python train.py --d_model=96 --n_kv_head=6 --rope_fraction=0.5 --parallel_block=true --init_std_qkv=0.0784 --init_std_down=0.0 --lr_head=0.00594 --schedule="wsd" --final_lr_fraction=0.0 --seq_len=1024 --steps=7966
Each number is 128 + 32 x the weight over its row's rms, rounded and kept within 0 to 255. Layers, rows and columns count from 0. Numbers have three digits each. The size before them is the row's rms in percent of the matrix's.

# layer 8 MLP down, 96x384, rms 0.127, rows 0-95, columns 128-255
096:115148110111095131175170102155130121161140165105108096115155165182059160122069173135079110114087121124168134114187159108137147135113111101100085166166097107116110134140139157127126104171183164157107107178124115069161161128111094116120143104133088148073114117106115165108117126136066119110129107086107138085180194085168169154100118131125116116140192133128160123157094105114106137115145
101:141172161161162095139145118193204128144134108135123188085174100133139126145108159169120084128102116123150158156126125220155144152149128149149103074175123110095168170062110083142098139102150102123122058158184114119157118199129117115094185128115140087085074159104156109160124085192118156197113119151092132110140118138155209096127139139155089142090151129126190142161091106137171125165124
110:124147142126183105152089103162150128128154127167139115118207228085165138160164143179133137051173144117092159133162135089122114155137145145150188157151091097118110139135099122145078091171080209108147172143080170114108093108175074132180060113136151147105142116112161099157088167148080142161198137139163120142088072145155129139126127128113092148111112104141140127138130102115135130079149
099:061126106095135105098165118082095088108056143104118086118086129097100184102076179140142187165146111116150152129165123135145138129069085080068106082110110098127112101125115145124160118073126160149100126147154113161094123099105182128109074153082122118152163132122147086098155073155113140086139031147114185117120120136076081078098086110108184190162125151126122126070085041108093134153167
096:112105150124130135111141152154082140157083184151117110177125136112188098101163087098129186151173098108134094082110126193063094139107127170218070120162090104165135099136119169145111173129143158105120151107204141104119104195156138153131143162127195095109095126134138108141113120078119110115105116128078156179156176132106078135145128123125125091112097103126136110089139132184170100138120
086:150116077110063144141085115161127112121193104158143167107129172164058093150084148119138150105189066162164140167126094068117101097104085082139118106097129120128154138123096158144178109145119071111143134114088132150101129172099060129094139107146139142141210116102076166086103122158103162146074155099153138134129104150146106071082106137108156159107148060089105106129099125100103139167104
087:144088095205127119139145159096071092122147116100120117115179182065140165157147182123087109133204166164134151183173140102138214211106105133182155131092124143085132092162134083142115128137102145134149132136169129096161163035139098115122088134164145074159091066081089083162109156155169112096146101117185161112175123116133130169117130118136177155097155106120155172178221134153149145133193
095:096112097190121090142074201029109160187112116097170147122136059100170126120162169117107145120097146174140095108159078155109121136120146093165157139111169122138120100119145103163147092174164101101132072132157136121128170126111090089131090176171152150171108106080069154157169158138114099133152140124106096175130095171145111149090089163177136147137124129093080130138119141152093183127089
082:115073133120124124123164139079108088101121134108177129175098109077149096122104137124133103113092143202142182176120100125133186141165163157189097152106129149149153129155148147102143195194108154176102148130136143121115094078089167100152104111147176130096139093155117136136150189129179134070064106112100115161183099211149107118166107146093142086111130134169115136130106106117136109093075
106:134139139150123115111087078093189164144153164132090125146160090160130140156121068134184166169174055162067123125160149169161147083145109126086162127139147133160139159120174089151106170157119077103167106102162169125152111118164169137163106137126179099103178123151136098119132137166093048091187129131085116113067141186104150110145089152109120150146116185187107091114099099108142099117158
095:109171137164116186078111116093141093155079107127140118126128088170106158082096199156151197155057146135070087063085177095120132118168152111098156170110102199174104102127138094143137144148137147076141084117089113070155145030097104101117148120113104114111127159152114097164107107089155178139118162117127119102153160135149147150055170174110161091118118150134121094120102123127153110134134
126:139157121128136102149111192170081142205165179141177153155152104162152145092091139133155161217170152171112155154122112153197179169133180138101087089112115091142152139121105128157102098107120119198113065053152155136157071193166129164128138107052169092128138164146127154131173129112162190174120148162095132156127072088156134114080129177132153147166152151119123111118129132108084121167154
083:114146125106100129096052120048103150182125151156114146125098161189096101172133102122130127095004104104172117077118128094113107155067099139137166101138194094159103113117146136158134166160146125126093167143134158141119141157076156113168170062129143125158135107155132138094164052178044131125123147110092065176154083177184159137133144124114144126154156176122158139169113142152148108120160
091:091169144112149160144088102072166141089169156107080157124082128080104128097105152119133139155072091110071087211120143120151115177123099147129186146154157132163188084090090127102128080090124145122129158095108157150135175147135133147165097146106136131167163156179131104159106134112125057149139161111113174156116123119161132198146107140183172094092155138094141115137111139127126100067169
101:140073109067148112071107094101198151119145122112141095107120129108103146091187108091101085059141117118171152113108146165107115123109120115104133109088095112050135155171161076126126130152151144065125119135110145110156119132146148080146097169133129182132191241120166120092136145108111084150153132108111104155091100158107138180160102139167107085106145061161127102127129131132112133163139
098:176117114048098117152109091191157070133120120124128094188176149084119107132058102115137173164114156149151108069119137147093101089174068116185137150118190127172131172157169179140145129181138148170105121160097059189185130095185085165075187163147090181091124136166194146090194080129098164130101172141121129079118201134105201152128136108174116120124181138132158167099171098112128156110092
107:137139117144074136181142111120160138068104106167089140112094080134160180097098228070149131108104078108121134135128110061198112188084135118097137127118129071110103108084098150142159101131155096118101138102147124133127195126107093126089115088048099157176108193070065101161132131161144150180138059119129130132128126143115108109142123158091144156103159124119128153156070166119100126201160
097:170179129127110129124150104102137185153150131170082129115141058190141095068152102107117145175148172127157174096103167120128122129095053122083080079141088130094136133125127127084116158158145147149092102118178150091073172179111111138109137142088163100072142106126118077130106127086100133094091185104054133173121136130076112154224149144140110102120135112208118112128140196094167055134101
087:140089113093170103133115081178064177102159102124135091045135116148184102129121134138116072095157122170161076080161131163121099146137101161116146142153119079114105096128135098102168162117123133154098082111107164131113148116097134070080053069150038074138065178090139139118107151141061047112136146151160205166103116193100120111187128172124089090134084150127159119114097183121086164174177
088:132102145166113165145140156123159147164141114114104091142086151139165159138077098115093081112173120134144131087154186108193063098124108136171134094119116137081165191152051179149077111122129113138113098120116128172120133150108135143141165097152071113118147124150130152136140079142148128149124187084144098120142158139115173162117174134132000123108134137149134128094083167103113165116173
111:157131092116127103121151087181120162091148144109088135126095116145118116158091085146160161077176111109133139144127152146135128132105096098102157096131147066135126185145045121114179122073123124186125087140117159113116162085130177063107096086065113076089144158156140108127126116122104097117178167126132136143063097155105119097078123155113176164074144101115068129148145145111131096153180
094:126111127184079135210160163082186161196140127084161123129135169087166086127187148098086149133124107099139110100114090127106103096125152171137136150143069119146127085146172142132108137093132074142148123102115133152135128167134129128127115123128057098074151165135122123143200104134125030107100124124187171088165099103117124097112143081112112165115147087076075157148111137149107110168125
102:110114178151164107150100111106112140105088111114109158082096087052121192175147118134146132121126200129173204190134160095160136172088112148189150148166130117103156046158142116160113083135109144135140167122129133099143170112173126123164042106143093171140154124128143120098162104160128072158171151126189127091138075149081150140101057102099146131118088127096157124096113183159137152073130
099:137143160150070136125128149041073107124148198139164089189119144142165125114125104097143145128081131073137067144099150128137184162165116147174081142117125126075147137119121174099098156117106105225105149115101080122146109109133132137132103180133115172073159051155122116100208126118092139122110162175115132123138150079095157141125119138128150126143119188114161109088155158115122161120095
095:111128136164116119160142130161104090144151114092137127118094132137120214127138138099090158076145103116117131157179135177150182206152149083112123111105095126151159137119141124109154098130148143113128125130024086119115189150132119111182123179104106122145143150091038067139116116154146086129118142137090151116129175166162125150134089145111140076165103122127077097094072101115134143151080
087:108105142133113132144101153152138146171161100135074164189118125103107115069135126078154114129137139209110105116100087130147188077111125096076091162080159160129118121133182087113146113107161140109133150129172149146131202087173159147139099083080100134126156133109148114129147099102177103112104097127141157084093095152163064164197144140117100146091136103111151129145184084163072089157128
102:098149156135158102125183152159161162143155078092098098080140102153134077172095122103135148123147112214119128130105188185139087162144088199140158124128119123107185164130113129108090126126091150083145093150151149214138107122137080154125067199142137118166153098122111162041057104105135109159138141107137087138121151092138115131121107164101159164105107101130149156117132058203122120091143
089:142090110136177101115117114165100212099133100107137115173101104145081159154117108176113154108188086101038147101101099094077146134131161139103165125157110083084147144119139103156147098086113140139126133107179147125117122047140155131167105096153066140083160086117186167168180201185109101146120121147173068154110181103119094132115081126105085133173163182141111177111156217109097145124116
106:110182148105118133155166101070137137125136148137193120167114091070152106124099100103177143089185114132050108144117158135152104109099126173120131255122144153127116109113161183184092129157148127063130118130082146141091100176132134127123130106169174121145145112143117137097109190090116147156160115143116084116170085104097139133152079091155159105125135133170114104145082098136155078147133
087:195138111092162150139147115085077043122139106123155106085091128128098107135187160149137165125120132096145155132090162165124090155108127120142194199130110124102105113124157014112124114109046139154102179122168155148142104123107156126139141132150049133175103099140080071098120107051097112094156104108176111141089169173138100078137183131102152149134151080102133124108126128136073085109123
095:071083104071069170101092087205139184126148107092193147119155118155158136111133120053122092183157155094070116118133145079148076112175093070131133195057117101111111122142101086110142193151104178141116143091085168134126147116139104206133058143115134125175150049117129116126146141129134162099138168034099091125124161173155148105099089155085143121143128154101129075118139112104143101156109
091:123149063109083146099101131172211097100174089122194142088113091181109095099099090121103140136197142188117162117082120080159160080135113150073135140168085144148118113171136173107125156113129119184126069065125154110127129127129099114176172163135141143125092168163064131078127101182171179094132153095139142103131083101072166087109127131159116105150137102140120089156091098098111112136086
093:108121193128111125115160147070115195145114109116096108093095107130124157134119074185107068123102128083194147143162051121096104124139128082122153183191140133113111113120094184084140097127101095102119132081157138102097158173088187155120094122113153122142149111171140090186078141155139109104132130099123071109125188119183105141135097115136135147135094161122128089109136191202102129106154
112:120129156092127147142134167160092079149118108117107123130150115157122159167124133114175088165153175145116096115130132089184140133141127105094156146091146124060141120122135114111099179069093162141134183136223109118107048070181164124130164152140130153162124109151191103159113180087123098184167130114159108132158162052148138170163178099108118166140165133098132149132135186176131105067122
089:148126124197149137186194114117120143138123122118127143125142138121112086150182171091096090110126095188115081182122159104140166158073103123123103116110119086145079104176145103113125198150163113108137068166067106123076115066112127147111231187084146118104118094144106130118137132177134172144106113127144139092121102177116113139132168132128207056172146107107173105181100153218124139134132
111:142082096130206078132104155146072174122121142131150086147103132210107111125150149193167152107117122089127113138188126103104169139155173138102139158155142115126079126176149170124132163094125106116091174145136088112132111153110168086114166127121190158148089123128132122119098126108121172135116111157093111193144131126148122093155140111103172130162111069118141128134187159149134117127156
084:119054125062140124110160158174139058117176141144163112124038118142184116137171143142113130088088084131139073161159077119107096089098132130170158123081114142060153175085087156115161115084081138129128149148068067166163071113102121167144074121120081133113135155143039152056108143151166169158145133124157072076092107171160124147113085138102126114129126121161115095089181122110160130090116
094:126156177125139135097175097182129183150124106091084137112163081189121135084117155113130135133126145194135123160098162093107147101148068095104118136171100101089076210116140091114125127107077109153132163130086129105098179157162163124149168155087094130130099167140144154150093106100075150155138108142129117117092104205116143131064119084149082133152159151097174147168153136147156142088167
088:131129158125137083132079097175089149124149174188109163133172103082145101108092184189164142199170126105154143109134051103053129094137111136171131099149151145129131094143106109119146116111058114101133163101118131106149138139172082131110155102114127106132088091107152126089110160062121116131108158122120068116089096194078130165205157107130148069215139090129158119128146104111134136109078
094:116114203080149170086101133102228082127076102147129109120092145084148118129109024179170062097126116056099105112137102137090070053113177123134161124095084114068088131145168130096098112130105117129134112131204164204141097125165160192088119096112109112126170141112121104094124134121042111111109136129082084080164140058119166125138138062141145153063117167148106148100147123136153076104123
102:220115094126118127127148135150148107171117118099128095181090168075108097019136165084157100152092128103112172054104131135146136085118106167104183100090137115157143124146164125179085121152092163076116167081139192163121066112120091102112168111164138165110133094108179113140156095097192098117125069117099049088160130127160101154167105113121161124058166136169116151088096123079103122113133
109:034117210127184137120164145127138145130125160109098130085114123119155114090177195188147117210138179151109137109128162112066127106167135100077178078129155120104078081167171107103084095133081124119107109115094140172095128143122148156135095193115118098115153083144127107157192135186180192187131129190117096152125094124139091147162096114159082084127146123114085154121123108101120144077137
112:164104164133103131099100109140055159142140132085159134156141131159157152071133116123118127133119036073132131106112091162169058192109107151118080195158117147141117098127149157165147130176188100135139115130136108101140184110109110104149123141103144179055083138125158092123149089108134135113121103122144175158093093076111138188171127166180112138139087079129173050092144019052117124151128
093:119086144093153125125122131132153164094169085129091162103139158119135043154119066160143143185080190113037199110142154124192121167137162099080114139127135174058160080154139067146114146129133137111105155168155127072147100135146101154146100159114131159154161111126108123132109167161125134198171138126145186130119139044073195132166144119101157100139106124166086161118135145099149141121079
094:103194140108070157145077158075132111130138139160089163199105167127155145134158093152076198144105097110154117141089064160103104106099064131109093135150132107072119073149078139139155124075096130160168111153066132149149119168145172134126090112121074085098146149159143160095103115086156100103108121093162178143168126132138171116107135130098158096136076110120119088141145123175142125142046
101:087139105148067129098125172133131117149116125109156162130156081068155101157161082095118136131162155132157127157078178133097144146116182146175064184117095159126207134178130140151140167157149155155132122154140143110137132120115160116146135144179099154166123149046150120098149149109125180186124117112139189121127099128128091080105139191138100106088127144129130111200125129150184163157145
096:135089114128103070136211128053112109105157179118134105175135113125146096103074193109104143144150046135094171093140119136143154104093096125110119111180156142112108107146149090065184149108112131063142100108159168167153119170157151101077142136132079138130110143108107133159147158131142172105111170088118163043078077099134145101099148193118147105157134100156063070091162093117147139154141
103:142154094131134119152103178086150165137087118124092130142157105105169173131154128093095120134136130148160187135132120124189098126133129138123096079165160157100159116124208088131137168145179047104145099126176094142118136112181152167109190125134086194131173070119091096156155160148207127142149166158127100171130166140120153172169142110156148109128128078146070148098151109128115116110116
096:161124104136133133114079122133193127094168148125145187075145115218109128145177135135147105159072135144089086108104161160087132122051182119113080098084135153155129122114125181082150122149101115112100154152141142101122202117082145173081184089118103120062093092112112175141169145174116082147117141110132115148115113135100169133037151130120101123171156133148093119127099133149100112123142
091:091121143090136158079169134067121161064119136157118096165115149060068143103169198113133106096155134164142181127124028084147152102116122135164081161136085134051135116115154110175077117102093066114194120142104189116088152096124096105138013087164130118140098100113102108102110134160077202146177121134094087131165116138101119148123098093128088053086114135188115142156065117148181167107075
103:134155133083090151092099112179113040127131157117108132102139177108146155113089160134092101110151191144182159194095233151110148139159110099132108073150142190167115113168107111089126054141148123132141168095084164106168170146136111171082117152142141130172103124128166106109123154162076092145097146139150078124154153091087090142129086113185074113071123113118148138159128163147107178132111
103:126149133188103158139130122134128117113127124160058144121096159120137129157111094106159099122076189134139098122137145141144129099161096140092122200154190091115132096114100157148146129131121121148133102126165141134088138121080095179131129111130114126120146126125152106071107118177150148049143115119131118115110123061090154110156080108116082133065121167140116127136185161161108146125122
099:119153176092128099145245097174151105147038128122067177142143096056127129148104135144117174141135155140074191110127163115096208103132118153121119117143230076133194115127137187147137191121179162137122147169108123169110118135079126184182220161127100179121127155156115145072103093124147130087124080164106158120128170098195129093164100078082118077127055132100163135103129124157153161116162
104:112136094126082152157135145146061126084129032128113179174130122109117139139074102154082119137158099054133104133104077135180115137189129108114149169110126138141072124138161100136183122102090146180117157171142083161133210086113157134117116121156119153144082020132130108176082152160116099092117092154101096147102120099140109126148136085204107074175133147085157162159171167141108128149100
114:085195122099109119149110116157134141130127130095071169168199151062077068152119104099148079127116158127152195095078101110141178093162132138163098081107104113118116168079104060040135106133132118166188076129106097084125101120087064114132153147111090110117156135151125141069120101114116108109119174112116176067126110139198157159156121147109177131123162158123085130219163086148061123162104
112:134143109074130171120164096029116121129119124182135123168118159156140117169141148108155102252109143138178144106157124123128115108134135116203126160110138159123112139194089146140127140109185058184159107170094095138100126106088124159119157133116128108164136191163135095178104125138158130136156090080150069136162174103137128118005170101098097151167175141129174153144155139131123072113112
093:135104130108136114152165105060148150147084110139123179125159137151102138115150149101123135109110131136096103098128165123167112139129168120089153109115135113081147131132102121155107142124133151120157169108130182090153113152135101133119079176108073139078110104110108154113122097123083138120178102100110157151119165079127114106126107111146147082070128102152202160080117152087157141120132
110:133056082165186154117109150098115173144084136111176101129152091180141190148135119081178167062148117120072139055134125131102132137078136115115100139119097196128186123124108129114132159150174110063122106143109108100108154128176129139130102115156088143100116126159084164160109128081153094109164190106138118143145100072148143130114108159040211184114154103136134143085166099101109110127184
084:165131149163172091162090149137117177076097130085165155130139117066121133114074130114136156136114131178131132196105119127100145134105125144090105103126135156171201130120129210178117115151121122149144169150215101138141201132067146149192112152194094182121171127083104097237148197122152092166142144132107177099114223139150141154086112127093108131138124127122096133086108129167114163104117
092:079154158136168151088095094151151101128127094122130173161139155090117125128185061156128088137119176136151117154107108117112202097146190131068115137163117095169146116117104155114134060058107086135144161146112072102149086122159150127120169098062088092141026144187142098147111102129235147225140157142161136131146109111118130092158150129160114153137079179153119176144071137130115118135117
098:133086132057105133120157105139134101133062144103183103150127120201127104120127121110154134147114110113126126142187157130176114030159190087127145124163136162115147101094139139140145101058157189145095091067104104128123133122132109143110148166109169141123080179096119155097134135121119153123077104114129099132082149135105085098039146098135135109177125152093097128088136166096098127159125
096:140109111117103114130145124093109179196149145100162174129154097103068153095080150120155103089084179140154111088113106163110138166158141173171067191091155156137120120129176141128107172166116175058104209117099100168126067080060131170068151091144151102148088070219155183098105155099126083113096134140162087082161141075123092109148135146133098165120121090124097181094143122116093145132116
139:133111079239138091110129107097218145167104095128145114084132131205090148153146149075117114095161150137082110085154132144090096093163164136168123163076115143171131152110129117136099096106114133172033127134097135100216110110115121080116159111164175093058155156135116190113114104063141189149132125149133123083104106103068155079152120121047138135123142098146095166089134127171116134142165
103:146128117144130122189156119108109131108142169210146161099167082114126126168075069167115133115103117132150144145146158169097140093097185145109141111135216176137074146095135172130064121133159097091176146131127123140114122189135088061145114107121160127141120157158114112128123098114094203116147129175096161181149128148118129127139151071168118147197115108156151116185113171158143074108130
120:131125116114148200149067182050126150160078131073112114140091156165172126156149135139125141071091094096158143162132113152081109168094091157160155162170106146156148169120091086137142135173111156123122171143142141115101100106133097126139116116134147098101108134120148143171145152127149120150111098122138089078148128145121131175127146170115107115103152104103170134177136168152169167073066
103:129117093184154129105204119174078107095136111120135094116135149115132110157149124128179149184134090091104117134104142184116103081087097149130102098082149095156098102145101093094106111152119111190161156145155145073121130141108149112152107137104165105168111142096062142106131106126245147182113065152165170133096098129129110126090121159133193139119099161194116132101214070024197111146140
101:138156105129100131133134107176208121156098152144166135167115169116067137146124143186098147185081096109076157149103050131111153104095122124135143051085101077145110169164116107090105112117097111177130133083093170168173108114180127113143195141118121109099161198168141102112144107149164107163123062076121120150143157123231112150148133124146124156102143105128128168156055116109116094177120
095:152093083137156169105181156087161049091134131129157118111151130125070109147180086122154160122141084164104135129091145117113168102156136177142160104132131169103100118104151171163108089142102128099116139116130144139111123142134158067151138111141106091171157121148099166159161150095109142109071147107060119078106076182118090088113158177105159156117102171138149111158199152051129078163150
101:111138126070074119126212138145164100152178133185119165118135181177153083123151144155113127153108180075137080149125139106178114149127126066110096134177160183118148074126098115124124089138169122108120108112160113102192179128180063147184148115145145154088158047172125074072104104148150121163121143147111147074082134066124155136155155113156092147137150130106139092101099130125132121101072
095:117098067169108124085076127204144099114146129140103131136120158038091142123132190107180151076133129134161116188146088133141111167088094140134108123176101114100135127178137068174142115118153146146138116155105068141113043081104115091130110075161090120129125127117139153144138090075138029133125123113123117158110111130138142106166097132151087121151123085121089085128152073111142140125096
094:120125174164119159039072126155182108131107121122146121131130084138135112133185102165148084082120157185097142111093161129124144137092144151127102089196110115194096113166133085072133101155057198161137117161121133128157119124107171136127101165112153106083098179181104178101069075101119160136064158131092095055168134158160081128109132132178095188144081149125141125126118161123114147132176
101:121162144071131110122150126126127168147174155106186132078168173136107118126113088081096104080128119123161118145120135128117105249171110149099120118146158132211082138098151092156149091126156090160115099118175137089178172185145125166111167204161059160100156098139137112105178140139135112002130180152127163160160126209153155142066132109151086183137088183100124123187089170117089162119145
089:141218053104117122164216121160100117146111139151111107061139124130119105137104099187153121179209051133203129081083121116109129149133140164109088100090079141176178150070168158157127150094172129162133163130153101111105199151159147090130143122104185112055060127147113156142120094095132146085102179162092153148131146189100143098189149127188151065137135170115110132114136129150093104149094
092:139125148162133128157243114049083147090204091114137101137138025141112130152101114117088138172151111113077104166124155115105153163103110134147194109105170152153136061159095160109107161160132143147138124133106178146118150114137085095163120108165151193188090100133099129119106158140080153086170152105110126126095133088135173184162149130064177133124109103122124169132128128095122127076178
090:094122166120126139118136119164091080138133107073132120139113238032157196153163116141084168105186158124187071156143106142089186138155121129103157172182138139149113106117092205095133099134128143129126099104128151197134056137114106147152113140161194136140110145072162178120112116132146135119119138148112186174164083116077097161050163121076150076105097165098114144144139130067121145121112
102:126184167177106123214042179125083086144075144108126146142134154069157150153136079165094145149105157112062157132127122121039117077126119089161129136138182151081136137115133153176109112137157092161164150129093099094106115091124110121096139091069128147135141197102107156119114095151139135097160052122133157101123113159166117177181123101172145121138109102152191158127121129180113160129092
101:099156111103146154116087125084095102158102114152160103138098154140170029124113092069152109088123113093077131093134091085127120105081128159152120126084118118119069125084152137184062141119139087092131181151126129152115071107146129129140141114168044118140143167110124093174159116121194135166135088090157096089119115086195125098161148046092093125148092122132135172153120111141169078115169
095:114177166067102137113159132144126116084103130144159058163154166118105147137150109137114109121078130066110128135164118129142119107135117098158164132119146077144107097175135090099189051113129103063118100106104106148069048176127133153144165073122105110133119105127145075109134168158169134121108140151177131158145180039136129092187176113206125175144098136076107112117138117126132146163124
096:124116107211119195109164115115042150131085148149076124053099203178061152109136194129106055187103173108097090140109131092071160095079166093148160108142138100103143154093167136120135134139154176153108107162078080185093153113129133115099162101147174117102098079080179090097071158081091167149150096133178120133115167110120112083132150120118062151164146128086095202153149089087134156157165
087:108147160163183119179051194088118157117164117088181093141121114090204161107142096133094100075174137166188084110129087116100168167121089146160153138114131144182118194099093180143111199115129098115125164148062130051097094088099117080165126126160158097149081152141189119244137122104156162078181124159133133166143165148108136122111182109139156153157164130125085094155104166167140107105101
097:154165163096126144134139134185146151107104112134105180137094133224096163092062159162137085125064101149140193110131081130171109098109115124148081163143076185099151131108083150097151091115153225104131098143107101125090181139110133131079143130091199136109193107142108166148151205139088125118102148157132114140117148173123076081127118148165152199145150129108152107150148129168146106104148
097:108108120227136162104081143141019149152079151134051101090127114095163147116124122123090118136113175098210158151099148073158149089090137134106112061117110143131081140125130085142099102171102191083146119133138108072170051160096137106139141102113129137158078121163141144123104138108144117097086072126113140155129145124159089174147151148111101101128110138120173141107135148150180078119116
099:130117096176127097147191136198167102116088141159128181101155101111090066171068111139111133148148164089028120163147126116102113198127174108147093057134131091147129137017129141167087137136193125170141097117110116190134133213190090129086163135134179118138146120100092171069133073175136115114117121122139175075168071111097172100121144129150107091124137130168149102177084058085107127144118
125:134077125121117103092096123211194161121093117162097095086097131166042121123142144139152141117144160099124089103138130158156129135118137118108134100035113135086128128091093199107107159088092136136144100108140167139144116208139148108128114110118169070184101181119087152150129109129097066093112135115130151147159074130140091110074077164155112125100143130118067146140107110140150095143149
100:134127165089104080122089132158125109130148160146154155153131122072140161108113112137135109165059117130152158215109123090100025077163105126162142138127083131135140227116143053113163076141087109143166216084158157157152108155135153125114097109141184143214105139061182108150124134124090112153091105123197133132105103105173130123142123132178066087068110142103144121112110123117137133129139
088:142117100108124080145058096093031105112134130109148130175135135137140171134146108110171148096129139174154149073144169127163160160184125126123122159135101127154132102156188153123111118174109146066162131114128146196124084129133137095122125115095112131164169139158150083226141138168114210111130118112125202124160118100152133150065159135093138061122126103161129136126145103071073164129113
097:157178146137164132130201114200120083109142090135126098131105089130195114176120115124158131102128081119182134125136078174146111091076131095102149139141148070129158176086144121121134096074116112145173126179107140080048129135075120162097147153106129142127141176092126138136139076123074080139151123181116151144128126086181110145155108126148144116140121125152200116131133111147129162150091
099:147120086101141108079100098147115122078150104146129144113162140130128104099164118188139150055069102135071057111128125135128083117157123101130149132140151136105094111075061173135131131138165066119122161174121125139151204079119087102143124137131156164160138099191149100168136115148149132088128118194132144154105164141117166128125121122093093089091138095122104125123077163147185156134136
096:158155152101141140142098149088246090131163163147126068122136124111157119104051060129129125107133156155083087139186115142112113108136109160137174147099077111127103153121123143163121130135134069109129135120144130148124104127101174147139103106195178105105141140153223110082133127128110108029155061145120099140171126168102131122149093135039139211092097114128154125110144122114107142110163
152:129091127129081118172078126121077134087131153143111153109081163196121184075139229064051090152166133117116146144134132107161125129174178068112126157126102142180106140137154073095171186151119104124135092101137124078133140165140120140145069130113162113117144202128134152161116197146109191131045170102125104153102147111117112091147118081128110203138092134123174062137115146137109138141097
096:164041133145173158107083138191164091115137157166118141095152117096131179121144141152096082123140135076129002156158151130086080115177193177176104116143194127206130126147082133093166120144131169112139107143131128176122104141134123112108066148153105153154095122105149166138102160107153118131114150176157118111121126147096108133090160137122129220118086139112151085083143150079086123149121
096:146110147148161145074069122111188122141163118129154068146074113140174113147128130212128139102176126174120110167160067123112115143127157165123160107099171130153134132178147073116127111112141129098105139136142130138098081085144143118181135106145162079161140190127135160116102127000106121142119118138151120153127103125095084127115114142092142113186100198152057107186131153103157120128164
096:117158139135161113141141169104163127087117111160139121143113109169164073139163034144135179193064083163158172141125170113130140154112214159134139042092120130145138134129108197143152143112140135116121155149137048136123141062141153138122182116136085111093098093062114135153114129141116185178124137141113094175167162153109095150110156113164147059173135149139119122109120149102187117118141
087:102115152079116114082119119111088120118105134154096123102169156143108143123200125114132128080153166142189071067167218133149067086173166086066066094100117168156136117126132087155099172151167155129120070082136092096102137094150170101129133149149119162110124092095170175163203123133102108144171132114131160120127124179090114135110142144174067190153154119112111129071110073177154171091127
102:159114130151121084114138094126109143123133155120127094190125117134091079141120095109083118091127084127148134098154111190133121160103108115130156128180133123197124171092163181164148177142181078136128121133091077084136126087113162108074124123143165143140178102097123214171083158188134127139138151120087122117078163128147130106127137125155159137147114164110124143124154154161151160150118
138:145169120102183143153095175135060088123134093135148170176148069114149135205164126115152156154138163086174116128111129148145138151216080141123125104125138136112129170124106119127148154109120122122094102174175115172134145155136128205112179196123169132201124065107161094076163118123133120146162128159183179147181164153131191118136144149165192151089191173138150161121127110123140180092099